config = dict(
    norm_place='pre',
    init_std_qkv=0.0398,
    warmup_steps=200,
    train_tokens=742300000,
)
Each number is 500 + 25 x the weight over its row's rms, rounded and kept within 0 to 999. Layers, rows and columns count from 0. Numbers have three digits each. The size before them is the row's rms in percent of the matrix's.

# layer 8 MLP down (transposed), 1024x256, rms 0.0571, rows 26-80, columns 128-255
097:490495510483497515514492492462489493494504497465494530496501510518474530526499513488505479537533515499484499444511518481455553498501531455500503485505500538424531510476504575533519471512466479500478516515560483544494533536501502503467530503468472488491507497493490482478497497489465492523523502499546490463482527507496496484562491535480507501518495460458521488503525492499507526504508
093:495447484462466521490482509500507501516520533503488514493529507521495520492494526470482467503481461482506470470486452521526469475497527482457482509506494520544468522442487503524534485493465518480470471507486522518526442526528506530542491499548497483505446516479476546484457534460498504486490467493478452476520531524488501522516471472517566473510515531494467477520506506497509497493478
101:508499505523499470566540510513492505529453483492471481494503503525447485541500492503553448473528467499492480499510516498471475536517540502515467514506506551570508505498499507538491471471474529489492512509497496466534488502468479521528548507507458551478494466520524497519494499498530484496544478475533486505525509511452490482500492482525500549431540494489512511488516480504526504541453
100:486488526474461492517487483498511493470478491522474471491512490522473496461463516541490475543431474504507515518504513491490514487516513489459456506505531473523537510495528460517493497520473536510509550500508518463530513532484490482488518514523521510514517497529508510507486547507504515503504532488543527483498493489516523540537523473479482512495488481510497547466516435534492470486505
100:476442527496537523500480538496503501452482486540471526506505493491503452495496473470500478499508517483492510566494494437531498557469456508543503493537474464505473537515500483474513497484520512562527459497454459515484465477506504476488518488475503515542477529524486492477488529545467517490474511509463469512525503518490463493522495529481497519554535510513492480498505481492501450506545
103:515543482474473531530514506503500480538497499471495497538545451495533518523473523482514526537488522545482506491461488521510495469530482553522447490493561487523504479455512485490455509515512483483464513468544497485485494542494496526511492525536506512500508480550491498509499450534484473514491464530498506486479483497468538525476485541441480514474483503540501537451489536497463553481540
100:483468491464513470489506548491422482482501510507525494497500516500489463472460500504513527494509455468503518498516501505518511475498521485482496501508504532521566501500492504554522526529497519505552466494499478530504520514471441484516554494528476473502482474514524507486462485456503478487493509490500451497541481484549501506493539503502510485481485453477502483530526505509480500493498
093:492469516447512532488523511502457464494489526540510515506481452483536509515502458490531494479483528543484510504515487512474491538513487516521502495487508501497510513470472522521549522499509471538545484473497461468513506506486515548518505530497497529521524468467507498457473511493461498492506508504494519516478502501504491534497506520486499496515454497514498515485569479488470497498456
118:527527536482521491499500461539527468474495479481509490469533470512525495534468530473490511517492466443487472503492514501520502495479520504530514508519474490518520524497518488501452564494525489507461472483521488487509468495500489472468489490516531554490428476507491509539542495523509538499515481512505480456502493511501464520483490526487493533470534489490479494489488497529523490507542
101:484443499551525485560549498506458510479525469440503495504488523476497537527544472497454543482508515501468483494516477460471489456494450507463504514514485476494484480497516458434504489485415498504509484501496462442478487525469481476487512506463460509516469477495489536543535498516474468501508533489512541503463508524503494463481552517498468522510504497495497507506498456515503472483487
104:484489489468522471505492525561479475504510519541506508562508526476513470491476503536492492508491500496465471476484543541503501478484508504464543496526505518451490559506517507504499504484488516498509500466515512475518523508493471514517466467513507488489499449452447474517515544538507527520491504512535471496477493497467493514495485523488529542503523518505528517462478489466501484551480
105:527525489482523456477504499453507487480478494499489494502507480493457483477504500504447467488460487512533475506508526501535497516523491481512461530530502562512496488521509496534469499503472522528494520505503516462552506480538508494505475498514499489482535544494522473504538508502502492515494476499544480520490468571544559533467510482483528539513542460479493495506508501493531493493546
104:510504462477513496521510536493498513511532500519517506511452503493531495525496509493542505489498505508518524503537489488487522475519515563484485551481530534506503476493518483481510520450498494457474516490505471498499488543489509466459482479526523486489524491538482492494469495428509502505506489458477509465504497511470448549510479553531491446536497473488486487496479547518487512483526
101:511505499473527517535465521501493494487460493453485516484506477503480519495479528516509475500496524481454484533512527523523483489510502508473547513503487514517449532457487489478518504464502487543549544556522499524483489510463502501503511511499472511517537471530491501545467539459498510538499493483521537517493514490460486476468500439499497451497494534465503455477483490498515446492490
090:527512527476464470511497475519475500472498520497483548523524516491457484501525552497512483492516514482505492522513512473501482464532461476507539533518478459490476458510420474488511530493470522538472528492545476464497475537508499478557517493504494510521492553525480457555506537447461488481501525506520474511484497442474529562514480531529493524488500518489508504470508507475490514523489
099:457500513495458526502494512513476500495511478523547501529474515501477472492530532537478472504544502491527441458486516513482491503485496466515485504528499525526489485518521521479470490513522464513518523511467472497492470487502519488492492512584432515448510481482529514526463531474557478549528479488515525501522473507522507460457464495477478485542504493520526485522514468573508506499547
109:498550508507471451464522466511533476496501498491500500487498505520470510501461463526514487497475496494501500509493489501463486495487475452490519481511496511464497506506499478509543498503509541541518490513520497461522503488525499502532509459496518499503520492516464459507526540514550490531506491459480490509460530495499458520523529529506500519514519466503481550480464515472452489495479
092:483471552502432494488500486533489520481524495479512501477508450501490478537524476508501511466513522515501506509518496487516508518526497503447489528539464482513457454491499525534550518511524529506483479488516547500448509491500522516540478505482524509514526535519510523502502497521523483555487526462467520502501471500514499464449482528519545467499485472511493499466517539492514530462471
094:514502513481480517525521517514511513505531492535492522460480443458526496483485484494548475491481493500506524514492519479531463502496503489440473486509474483472564516499505475532526531546482496520494536527516524498519502488486493483496454489529528511515492523498517520515518514523497543528513468536486487514530505515535515512488511518488536513462482543522521500493476501547566499483542
102:504496507503476548500526497473487457498557490491517488466497481513505505484511535457532486502540490479524472472499483500513509478506521507492524518496497501480511512504444447528483534494488500488441502531476483511461498465444501482504501490499451469506505502507530502475508537489503501539515495535504533494475491508455481516409446453507492509516497526506443452500514509470503528493505
103:482492535467535484501482524484506456503513512483487516495484485481535509532473527474500485497505477478472501524518540524470470512539502560466486503487477525477489480486484488489517496518508505526474506505493488463504492473496500509510496516508504472512530475504476493467515468469498597464479505507454495478487504500494537474500442549524494517519516477496518500449521532511436493541472
100:509548465499515500510489504449527483514511543481466492473501517515517516505520438535536439466538533529474527513498472458460480530501497505487526513477512483483486520518546498531493545506484479492505508472522488474512513503447491485512523506517497479486477500496484510524471465502468511503494493511485478511495482508491468525528507506472444475522498467532521513501569519496454454481459
100:522474530499520528509470493483493498470511529467521479520498458496475515465524479502485500488476526474498482476510479493519477541479487470505516522495480464493448461502464548505517478525516527522456478503506478482503503475543513508494500497477481464538466504465519501544461507460468498494477471498555542488501500525501472475489495467474451480506508483443491503498514436505465547499501
096:472454493511535499498487488520528507512515498530472537481502527487489486504496476479466499488520471488488505492460546538480470515477560463483527497515505556511500481514464517467519531505437579479502483500467515501443525510474534481478467512547515488462456537517431486512481516510488488461501504493496502463452502521509535540491501533506483497515458488558496481458506478491481495486504
099:528523490509484496526521519523476502425525521512540527487505543470482475479520542517476507475490477527519500534555494492498492493495453509486459458516435495478469517512540477497483550504515462508517500506437494511448459493491473481509453514478500488478511504537522479504522494487492511529501488513480478469490572506490538544501451520506561528476463501473499485548552484518492513523474
094:498496479487429488520460493508499488513477486469478495472529518498489485504501470473480479498488545505494470485531450487503501486501455488475489479501496475437506518481490498450485522480512483531528480477502456508456532494511493503462503491506506492494458476518504517512446495519481534531473483535484472468511469463475482476514542477515529488474456496470463482489524497468504530490476
105:536494497492494518465529461526457464501552530494502493449526469535516512524503470523490510500458519526507513501518534493501507500507507487501463526520501496517491516534485489495473481429519509456472501489550549513520540504502492502473540432451482517520497499503514493548546500478506508533513492522510498451461536524506469519500481514473481450540494485493504483515472480491515484442510
097:484471517525510545534520498506520490458512517478497480529497498501485488505495459499540485493559446496513510567436493501498448505481507472493494493481492527510478467471518477538534493486504477487509465546463479542503489510511495498465485478501515516473515451506504492509519537487505470515485503482488503499500507488514494518509520539489515485540549550494462487513454467538505476495528
104:482534494511482504484471519496520494509511533499497508482493537538503447501485493460537452482473522480509468433481513493470512528451472522465503531508494470503495514476520475485487466464541489536512509503452464482513495499529494523441519472530535514499519495514482515486500509466501517515541498540488444516517498503497470477519501503486480500488485542477509504509521512545523513541531
105:529504500488510502536524501498505470500472495495490460526511504450543538513522508516485505481494472542524485502471516500507493520498494425495528495477531514498513471519510479499500527486471542480511514446534482542527535524507493498469515484538489523487531467530499559494498526490501456463500519505513515497468496470495488472522502488511470491509509495460510474526484520536431513538464
098:542528504514491504468498496461487519459465504488433500489520443463469469530530475507493485472477520488516482520490470484526488501504521506482512532509558516473517492521491509552467494519527531522485510526526491476519488538495460538493532541508571482507529547530495482508527511505475506499510527523476490524530461487452515478441471500498518497488501519512444503519486455520459509492477
097:497490501465532494498499498509526500504478506525479477460488490492499483505480492523526450451502483497531486515577545515489493510496497524517478497493488488509510514520494500469484476528480533474468522492494485519490508541531506516475470458522475495461475469489510500497457506488508485485494541510470485485512541490508503466521493526504530472465527484524502499485480501464449537535511
098:517520474485521511521507483500466499463532499595507514508508480485458468468469488505503517511499474469527503490561499499510452537506495500499454502486487518518473546513490476569493469512510458462453524505495529512499487492505463478494506499529473502496514511531527535495455474513465487479486519549476536520460486497480492513448469508474507539525504514500501474457516512490478535479508
096:477486481550499442526502546537516478541495519511496493476474524443470502501487490496518523499519509479496517528511491528492523512497503506456512469482446500531508495490497506503526490480517499486499494489498518508546458490493472521496539516497488510470447488493479509494494513512508462509505519519491554542489518526496502497510502529472508472500526538478515458462502518480474466480479
091:537444441522498459451511505491522492573442495485516521559483473527506483472533499506476478495494522508479504482479465491499570524497547477509466514518520503547524526495523503508522476504473511491510514470468482500504536522511451481484484518554482496506475510506492483512507504536488472507504525508527451523535516536464470488551522499479481472474505504495486478509524516516529471495509
103:508537502543503518421502528478503494491426502492490485506513504507490486493469504522526529511491515533512503522495472534504513478501495494555502477486525493579466465500516478465528542544515473494472482467481456477517505499509483463502527472512538505515513485460510493537499489474485470515487540494507527495487493497511483473484509488480535491496480532509498451512472478518463524480507
096:535479507501518505530495489467482516511521514479534511538513515499518484459484532488523474507511514541526481522503493519492480550525521545525486509542493482518491494487509509534464527506491522520519541475465487516517487519479513449520502516510493492521511476493453464441484495522467468488454444507421480490538478512462555473454497513529509549502479540505483516460473531479516516507496
099:506492496505545482518508472484522520517525522510529550477476509524524507538507578464481462514521501515540462522534488524488447484525518470532483473516496488496525493506510547485477496453467522477528521516495461526495476468533482498506464470525540490509431497470503490517525481475507505501480498507496501475459483501510522509484549489549489482453497534463467460486519500505459534506521
106:512509515508474500495523548524532480486491502503506500517493486547510478463529469474537516499525478508495489498477500495530463531492526497508467519519503520517482509517497486517517497503482503471501521517526511446558514518513545516507502527540533508531511481495522476482555498509467511535526495493471542485515482484512502517498467508492475516500514486483510471517486493537474518533485
103:459472496520511489506495484522494432484488526479511541479525476505510516503435511573511488528498506526485475555480459464542513514492443554526529452451492520475514487474518537492491481495529513514544497502520503477499507482502491466496502461501498534501486494478499537508502495509489521508480483498500512515563523559482502519508502485512500537473500501478505509516509519492452492501468
107:499505495493514458465489526513542497520514527497522476528522555475510507532497479520508535483488524482472497498489477500534464522517492477492515507533495482523486494501483498459492528497493481496553456503546508480469558520506506474516504475507494500515476517485474508485494519514459517498493518542498547461520491447479499507480558495519480533508506502433498475475461472503520495506533
104:485513534543481452486484519463519548477500518496481498541563513521458477494475495504476515474469493470514459478449551481535520487501500495495493515467515461510524516535488518552493516524451542484516514475502480467511470487498518519505528445485480499509510511500524490480545494508485492542516528481512508486462511482510495509547467483455492501510488521473494454487467510447519560544500
099:482482506518523510470485488485446489523465493476511535478488495502500537447503521513501530529466521570494541494520513480501506518478523526482480478475482495513493511485482514446480488557481539514489458484468526545508534498472481466431486479438484536490502467488542482542532539498510524482496445474534507517475518540499521497465502454497495484454510514475502541487492507514532489486501
097:462516472482503469490514522513511495502527507533529529503521540459481496490505519510513516483444513530488495490486531468479539490485537490491521481506506496517493510548526528488503534473529504520496519484504513490503493497506526497503499511507511464507472503513507521495516509517463478512462557511467495517474522494494517535545517519487568550485516544505460519518504484477532523554476
099:522464492483497540492482512540506532514520508504495503537475507503518488475496508507508535502467518492508522523499524490460475477549473525459508477518480519471517525489480476486523529490497540466522469533432504484488537496524507478505488497526540501537464481531517482487495510487496511494491465540537497534496518509511542525476518525556527479484516467483474520478526505497481509494480
104:494510494517468540469501497509502503524514477508454527508475467562493477486534511520530497509519495545522465507513552484545465495525507518536447501481478459519501509499497462502519514458446518474513459487473496486512496495525485484446502516457476513490536456490472535496513508484530465438483503464560522472503521473534518464464508503506497497514491508484513511481423506484481483476509
097:516500513504509480503503449485479471443510502517517511528508500516551496531490511483521501549530510460483506531457497547517493490486535499514530512508513464399465487471502482472472502474549476483489495552532482529505510482462513504559501537506529480517471488507512516473493536447504485470501524476514523511549486466496522480480498460509508507495467528508499497516477507473559558479500
096:513515497517466517511479517500539544503528497492542517489490487503477520459458474516529481514520478533487521499509503482508557513479487507527495460518465500539470499492505498504471491518526469507493503518539439498509552500501490461540535465459549562471474529561494532497542511492509507479533506501512533451535500508481520490508475471532521452502485505514458536487508539489520533540478
101:496480434480484489488498460487454522505477493497508552516540506522531509520508508516432473486473531495504508523486498515519522479505544519480526486503447438451508493486505522518479506437515503530513512477512464452491489479486489470525511471556508458491514506540545467463464558541461493558492521525512510507487495488499513483495508528513506455494495513478547534522497502479497486506492
104:506481506505489526492571527469454539455466476520473528477496513458476478517507458464503531534538480487481490493456507522538517522518514478531517492443550483511526487515508490510496472518528522515533525475498508488496511505482484519448463477524489503530520491530501545501527501545515522497474487526495440428495478493480498475499488477479480452479503490501563513477495466547475496474512
096:483513475495490471522493519518501501532446540467486505491516502490514464457483486508480476514457502460518497518481503487482508511499528521527549482517483466495498542453546501540508464525514521491509479493479484512514512505490509540520521451586514527510490501524497492482488455496501496499472495521487499526517497508456512538485513560521534460521501524495552531515503519457480499505454
097:496483542565505505540524553542544483538521498507507540501506491503478495542526482502497479514502475514554484450473492501547522533484508478521513518526489535466498514534496512531530473539465481515469486504467511547489517503541472527544479502442476518504466480459483489515531500471470470495530475467528495475475472512540463480521491515522457467496519549508467525474505465519505530493509
097:537491499492492473506557514528507523493451475452518534490462499531472475510532479498450446495502482441550486490455514498525535521505508484469525499503515492493488481515464510501509485556465491530509462506485509501494465490500495505495472493545520509512462520526466460489445496493519540503484473512504508509507497464489504485524499504482527486511460491504493538500537503532477498508466
097:505493497542500485493523490464498510495510528489511499499478490510461475457480526470530494476490495528494501489521491475472484503466458499469516508429504541524539474480508491506503514485539501504529519454525494516465507500501499531491517504486495507460473504464460446462462536568482513515467521498511480468539483494509473455497510491512512521502496487488515547493517508468453466500486
091:513547506495472481491507507437499497471451516487479524474543503538503487509577532496478496487499498483455485466462479495499519499512518479504528524493474454496448489536472530468505515464476546489485510468514540517488477519500562502500511489467472486502505544489531479492501515519518512518471484496543529517518545501473504481512512510485512465459520524493485479489500506507524505491504
# layer 8 MLP up, 1024x256, rms 0.057, rows 27-80, columns 128-255
097:465506461491520504528545537529516514486525490507510495472525452490522451521464495529519499527479525478506501505485514491534533455467517466509474527545489480498512490478491509489543496526499532486511515468523503499501521520460515486489512503503504468496514474465487475503492525530475461455504491493529535488483481483515469518558546527506503509452500482498571476481542494487511571494496
099:490497444519499550470465468455464483454517507496502548515466498530562520515466535496512506476491546460518493478497480533472499477486509502509538548457495525473510513493517525474500512521479466492491547486516473480503525508500513442499470473474552523503493484534498498508502476506469481476513503475501515535472495509461473517488548535482528501518518528494499478518483500490476509484490
098:562472520521469496473482508484510506564453523498479512507505483515520490511531464489503481514493495489487485516490490476534483539481486504532520530507478495498482545457468501479504507453522500503522504478474529518471490460519504510505523531485496474510513527467536527507453481526519519510517491494494504479518511527529525476481477481502485469470495473527507517537516507502497514479484
095:493526509491493490528490518486547505494462440450460491522498495533503533502505503482524449496510478534528422493497491465473491506491501497528519503518509519467475493467497527488457496477458501536487502540499474461445515490492562490483489463519473435526530503455455521511499507501499492480530510514462578462528474500505519483459508475502491526487544441460502480497499501521497473483505
107:475489525497494468499543545458507509520505477527502537468536499494537513524465492543518511506522505487519519450514487481535513517500520481477510499523502468516468532510490487482506512506468482492539507539483503493522498499517512484528471459475493497509470534494490482529475516481500521471523562512504478522491504485503495459516513505502572491507456520541489493517481498507494497519483
097:503506475524496513536499460500465472474528520443491506484495487506510526509520486521517517499486528531477491502459509473494490535478472540490501508504521519471492506526549469460464458485486444488496524468525487512516531500511537494517476494478518515492496525488486508477508523504473479486549502514468519512504501551452488541478491442523517506550506495480487491473473480509522488485486
099:488534512528520496461491533514535540514531543513525502444548517486514520536489533487525527488491481495507512533491521502523453439501491495514481473469506544497488538548459524468498476475505527478482515470488513536498490448477502496507546506468519495490501562489528522499490517505559491515506512469538500501510507524500503505433505514464501506496473467505496490507502484488487443457511
109:495498537497496485492519488475502539521518508497527480502477522482493506487502509499496508488542522518490489528539470542534467500512493477491485535483517455473503514455499538484468493494488512472497491469486491528468523483469466481485509494516525484497535471494521493512468502526474460504543477499530511497519501526495540484481505552479474511522432471543489473485498493510511522526496
102:514506496503473482512501498501514522491485527486517496436527496473495483484477492515503462506496499490491535537501537519488517552491490469533493522476490496484467497509490481504536484467502496550455493487519558469483519481492445478494507511515553482486536489516507436469492535500494489486516459455518537469516550480536517505546495512517498496497476452442528485482524498487517506492502
100:499488472508477468492487463529463522484531498493484508452505476519494502475527463507487547502510497529503510503525480527453517492527467522531427447436445534493498479507488478517493501495481506480549477486545535496519472502530484521513469523524477514539447494501509471528451500476503491479522501480482492499507488505506513470524490469520459477513561495464514467522519499481504521504472
102:524486513510490513495495492499534544477448513520479504470482503484475529495542466522534472509490475520490498519508500485483544517467501481519559464484531520480514520460441508480468522541516522518553477467488467498504502479471512527498452491496517496483479492542512465517491447527453472495479503473484457498465507518528502510491492513518501522537480518499507494498506476515482451509504
102:511486529481528477519512452495474472486484503524492451478533488511480507485530481496509513518485543513521521505495504531507496532447523473482475480491493451532530545489496499540454502502517527485523474524523486492523498451504441517535477492536463485477515527462518491503478511526473505492519513506512461461478502496528492515511483469495514558506499537530501466532493450484485555489515
104:478524480541501496500530443485503509541493531485494510515500519454493496507512466486505501512515493476537516517471533486529484527507518491529523430485550478488501478484483536506509461533477516442513459438492508504492480452524546505518487545513518497501502499514538515458489470488472500524545493527471458508521467486524525504492484484488537506489481554550479508463479499478476522536461
096:512432482512486470477500530446476490514517480455506502525493480476552493462493509469458510479523443478529506468535516460475514523485494528478495476501497480497489493523531511479494537498485519485476492576495518499480488460496498495462510495510514509482538443499495492514462505499524541533518483516460485496501485493444478487512514483476483481534490479506534494492514496548548484491491
103:564504525515481497513521528515548477491485526525486506490516491482474525515514510508486534495470509507480500499522442434515517477473494513520502544496476480540511496515502514542533501503518505556510467484474541527478503521488550490502518450493542494527456490538454499502503457541480506461517548515542535474496532557499535500515462509495508476500513485489495552495472509475485524504490
104:482485482538535487503505477513503497494488510485462547523504538516529488502505542505470541484487490515452488519516532489541493509502480504523545533495477536504520511497504502499501513532468476474466487474513512489478512501513540480472492496541520500483490482458525476495494535521492503474529478499488510495519464526520537486529520483487478483474483461506478475493495522506523479484488
091:520527491517529508509496473492506472478497542458515507526486522495510473464487509460505504500489476490498525550493468511496446474489478526542532491496508516476507527496501479525466495470416496480470532514507551513513496521488492532460508464479468485505509483495489487511500483517483501450511494484542499514488558520502502509517540449480476562508530522494510480550524484524485479514529
093:517491506523541483490530491499485491497465553503490510497510558550468538548494523513490525526518463488564496444528518497480493484488466528520509506508523451542474522510497491487522483497480511509520535518502439493495506494489516525456518516462474493513501473533499472513467504499521491466512490494529551469487501492472465511542473505499485508526482519504545544504480532473473499548453
101:487500499552503480482525512484506526488471497491516486517520532511501492485501417468515502467499508518461517486480534534463525535501515547509504486453513481500497467495500524453525491508513525480498490496419496498532482513518546516515469468485507485500477554511464496512526477499483511469478528481495471495506493531432495485538504464499495502495524469510471516491483537504439462524476
103:516479512515479430523507505476515529500457464520511505462488491500512485467545440449504517538523510518531550440501458522515511531506517506498503535475528503486488541506509519506499539503519504526532541480509520529501519445482471476502497487468525489478556542496502532495525458498540501528526473493531501563482517531528491526489488486528526458500483503512505496496460468483541498484509
103:464493527482472509525540554495494466493458511523485544489498520507488477491485543463492476518480487529485506468544484513516508522505503485542511533527527517486470483530489480476503510519492491437504516504477523476484482509551541528474506475484519464479533561490466467530491498459467504457486506429475462549492521574540503504505552519502536504502454508482474504488464479489477528473533
092:504491508530501508448523516510469492536457498488451490553483551522484546531465535453460497517512529490462531488484519515485513489506504563501507484540464527490503505525485498505473480490489489527508529471507512519482492530486517510487507520477502563495498519483460491502510528499487474526547498481458477490498532468520541500483504516537547459486514480519503494520507495496532490516516
098:543527478511440509488491482480487492495482510507495501492509520491480478491539553515526517479504476502455484534523475478588516502485480493483497459479494440518499512478531492521502499480528462515492546469520486496524503448482496508502517459498459524444538473528516541503491499530493473532518518485515511508550496522474493462491511516460525480497534492487484505521489533504477493451526
103:504568507488490505482475486455487515533486472520495514509468515494537500465483465527490525509482490542506511512437434507516503501505502499501491534500523523499493527508462533536504485490501537555510482499509478483493500482520467537520517452468515504542455455480494503542456514537494522459530505545496511504502482485491500471493534468551511476517494498517468524452514532479497483503509
096:487443469513516471436555512544467483490497496478558503526473481528503517508528561477505511451468486493499524527498485458463494490451490493507472469490482548520524509504489506517518492498462503504478506506474503501540532516475558527496455559509457491510538487490504545511539469534539495501474491490523560506528483520505511508509505540500486515531503492477490490489544513496465464463508
107:488488481487544475463489477479520494497517494449476528521490558469482503494497527494498510460524512485527489508515487484526494505482497450514518495468491504488512508466483470513523511521470499533550533523510528514535506516487491461502526517454491503509491489510505454489484483443501529461530500536509516506513507491523496487489561464497542518497500482531526526517501540463502489524541
102:512473526462518492475496453525494526470476505519502512474465528551508519452521507488510520515510480511513504514477507487512536545501488519508499477493445489483452511463495472498512487487442487527517524492527554473503510515498526538505538488481533522516529503522437520517493453500517502524475503484500491552534467519495464512514519494464522474490471530470497526456493512503514494508556
095:517480484496533516517526492565472501514482468487472468491513459501498492498481504486464559529530509484493487520509485508519490473554525481510454485489488496486522491505485533497505531503491497499497514511540499484458473469452488503521441485492482493506535525510500460511490522478489468510468495453502527495528529521493513509494490510494535500493512450488520499485438494474481512449457
097:501532514501505509457539528491519529525545466499516530449495492489492506489519497485473486480442442484524561520506506544478496505481505544526483491509538463480492494505457504491492528483506489510466488460470513524500514493524498493483537541524542469484530505513501484514541521501520473487475499485507527495501486495484500562516519512458497500502464524506543442536526518498522506507504
102:497483525489469480500499486518516493518484499520533494502497475539491528506526469526523524465468468512497506486488504477482483540454488496508492444484451490544497456485530515478538525522506502480518521529484477539538491488509548482505478521497489490494475441487491503473510516530511479510558512486508512508517489501562521543507522466489505491535514482467513503487527512492544533496531
097:464454563548510459486510459503517460489507506516495488518494480500479480485501481488484521566533468504491478507481466530505483495525505560498481512478486474513477451516516526524492523474460501535480528484485494504475531504488530513501470486480565505509470513504545449504511485512462440496539479492524472498505505491504487446484483499501471478512507516533491543490520496503496491526530
101:489557463486481480519484497483504476530470474483523451491498472480535479489456468484477476503483474546509497496478479513486517413517484530505515524498506508473512486530513480475507518522473506502543468511494515482525473474480544500521485440448527506482476514507518478502547529497518508471494514468505521496485512488473470492526530521528529463460514530499433479546510537517506497480483
103:520496513482498491490489483474513533530546565513474485506513486529479436485517500504515491513487473516530457483538481508493474489528515483478520543491509500512488519538501483452494466481486476495489487534513481547508514505477489481534484515533533473511542501512500511548532495508491551501486528489456460464512519530538485456522499465471487518497489498443491524555508456500556519519487
094:515508547482524478521538489482490518464508500513495490436505523486505511505527487468502530518499496516555508532537478500494430508507463548528474484498452489513521495502467522482502504467554496506496523503448511517479501464513493509526569506474534523459467526484478482442501483542439570521515488490482523486503522502518501511498474520494514533502500519498527489505490493463454477484505
101:471573473458473504520490465503500480479519497478514528474488497478512518514538488547521524491538497497521491481470443485517510525503499504512480478530521527448495466519453486487460487451467543509510474490547514557506491504543519513479508515539502484476532514459494519457480522515508533456466473497470473493520503505471503518536539478461483496500481491519517503477488506529508517537488
099:497517538474479511467512494540527505511479430479514455499464480502547544547502483473525510550475512491451520488515478542489513501486538504481515562502464459486512475524511475510493503532529476513532504472499500524503471480497521531452479543491515498451528501480464504490489495484479465479537483492475495498509509539552527492527484534493498518504535467462486514465513455492501510477520
101:514547491509488537477478510498473488488474490474514540546485481503520508470500442533525492483541507518442495477493512460519475506481517536480565522498511483467480511494494446514518502523528483557515492493477496436496504503508535555520502495516465521496567519493472505503511556541494451478550530492465519517517499519481479499507494545483486519506508507499515493468477473476503488458440
105:498486511504529470521482513477498498466480528473469469537484491489507529507472471511505484518474487510512493483516468491464566505486507473477497462466485449516491508485509498498488531489498473470504486502503495533495492521484497524480503500471466513482554520529536492530502525502501469485472489519549451487508484532474486495468505475546529453477563498508496487469511522501459483492489
098:549503499499479529497528492469491542543499497527450524502496512496532480498526501489506461521467495528511527507485506540484511504466489467468479508531507501521458505469486514508497523519496477473517514486497465518499471534533515503516519537473534448521490561474552484500490454479499471490508471494506492484481452509533514504506545499502480503487456530465492495478472468477503541505513
108:466536492492525492505524486461474481531469503491468519515511464471490457461531454499500490548498508490470508467492518520507505460507483491512494484523494515506501495519536497505475500506479518494496517465489497531506437484476475494480464518485483541532497527469537536530515505512526519495480509521536479523497497533487518507543465469494495499491459505512523560579510504504506507472472
099:483484474464535498456494519525514500470494509468467496517489491478484508493466452481508530506484546491505481529515458530451455514525518502479538514474518490490489508522489495484499470502522506500491425493508484545519522488503533493499506496549523445500550491508464513497470520500509523493505494489471481519507513506511488502523487522493512436474501480478497531527491510507516510510518
098:473492465493432467549555500474473498483459512499478524487527504488502499474500490464507431500559467472478520501466493511500484444501503495455551500505510517506510519500495510512524513469501515492514527455499501491504495493507494465478467487493531485501530507540454527473476499571460477511491512518551508538488482486460471498477529514544482504489467503547497506482515508452498512476550
100:514496523490541530522466494473532502451473499468501526523496446508480515470533475525506472492523526502513536512539463551482474499520480481530475568508496509530496505479489548541541483508525514514503498475517524468473532489471494456507512536459494512491500510531465497522470488497473500516569461493524493534532469485472500474488460514499486481513501487488512494519498500524514458455519
097:505534490509501462492497475507516485481500512501545499527503522545525502522451535457542484491522480501470536493516535506526482498486494511499489506494523472496467460497514494505467507520523447475461506503527470533462478472509554517467519480505479531456520528483506503555542494509483513495502532481458524552499486467498492498500472520421472516497517539504504445449489483499495528469521
100:525482485491483479495527474524518503513479535489519476525520493494508526542531511497518498460499497501495538507479481512513501508486469501474465490524511494494489514506484511484468490516521456490473488521520520526495486530463521553494577496544498483511557522492490464502514490498453542534533479466490485515525481512499513552522491499483499510473524538527486477490507502520474495436454
103:484511476470463508503502452514478527510498478464477490482435477471468496529503515495540467479489484488487529478522496478487472542496497479509489548530498544547537537497499486491490491488512487492525465529543488510460507517516500517466501504472488532530532518481482504548514510478487455493526503510481468472531473495528504502491510546520510508474487497477459521520507537508504515492541
104:556532536514543509501482529527461512514511504530476493519485504502500514543537502478450479448523479473482482484474487514488479486505479506447471518537509484488499507516468521504460532480460450486494493476446526478492443519488490539468480506536518493514539469497497486530478492515441501516527530479479504513490499531481519515539502511498456526474506525476501478539489483535496542467466
100:535486494471504480493475529481489508500505540468491530485476504488469475503523463520517486520499512484490501432457499504474500513489443496526483483532521516527461487534482511503485486492496496476483473523480508497468490492509520504500499534530481570506504518471483548561475513504496475452499518515527500458513485513563538482470498472483480520529548488535511498505473464543503509510495
102:558479496447518484485487469545551495511482485506508544492510493543502492509504532458541563485482545498501480493443506474496492510554478499484520494541498549494518528514479489519486490479491442488466527501514462453488522488539506465483478502528514498497513501481463492550475477488492481471520504477519522491496474492492496505518495526436506502449504539482507490490531549458485498505516
097:523483519511512504477470512512475533520507437491484498513501503488479545513512483500479475535544521493472514505516524509477492489495524479457497504537535545496545487522494497490463526497510494488503513516477502500503514493502490481440431510442528498549498527508522471535502498534487475477478476500505522502511492462482523487573530477469510536449485513475491465473511535504468482468522
099:505506501436482509471495509467479535541493483518500469508493483522512506448502539541495481501455510477460517558506495455521502510537504507508494495508510467507508473479503475487473525468535510494538536493487525465476503461522478494501480517478475499487477513516517463483458514506515491496533551505448477522504480501537557492503538498478478543493467504501492521510513517535535493489496
102:509502513535497494468498510525511467494529509558505475505502483491480497496491559478521480495495492537487518492518479516497482468489511442477502440476565497516491508534472543509499509513504522509461528526493506519530521472463486489472526550445492508542553499516463504471526532488495474517435512486472548533474511492479482467528488500510519494478461534481479524493493511492538524540519
100:497498503480480472500490500474485509513524484520495502486543465488481520534507453500474493537518489487452501496480519472509513501510505508520499494552509480431476469462487512483500465462459489488504440524486521490506491496498501496527465506501487483496538498465503552503502492458506504532505485471475489519514541511511521536492518492521447509501521460494513470530506481538540511498492
100:499495526541503517495580419566484460484489464512461538551484534449488505521491481490534470510511493478518483525508553508494536476499502518498481464501519538514523512472506473511506478508503473483525479513523474499509525508458462476489471488512533484510523508534461451513475493542489486491490548492497472496505473487485514506460557551483516464522506481497461493543506478477491452496492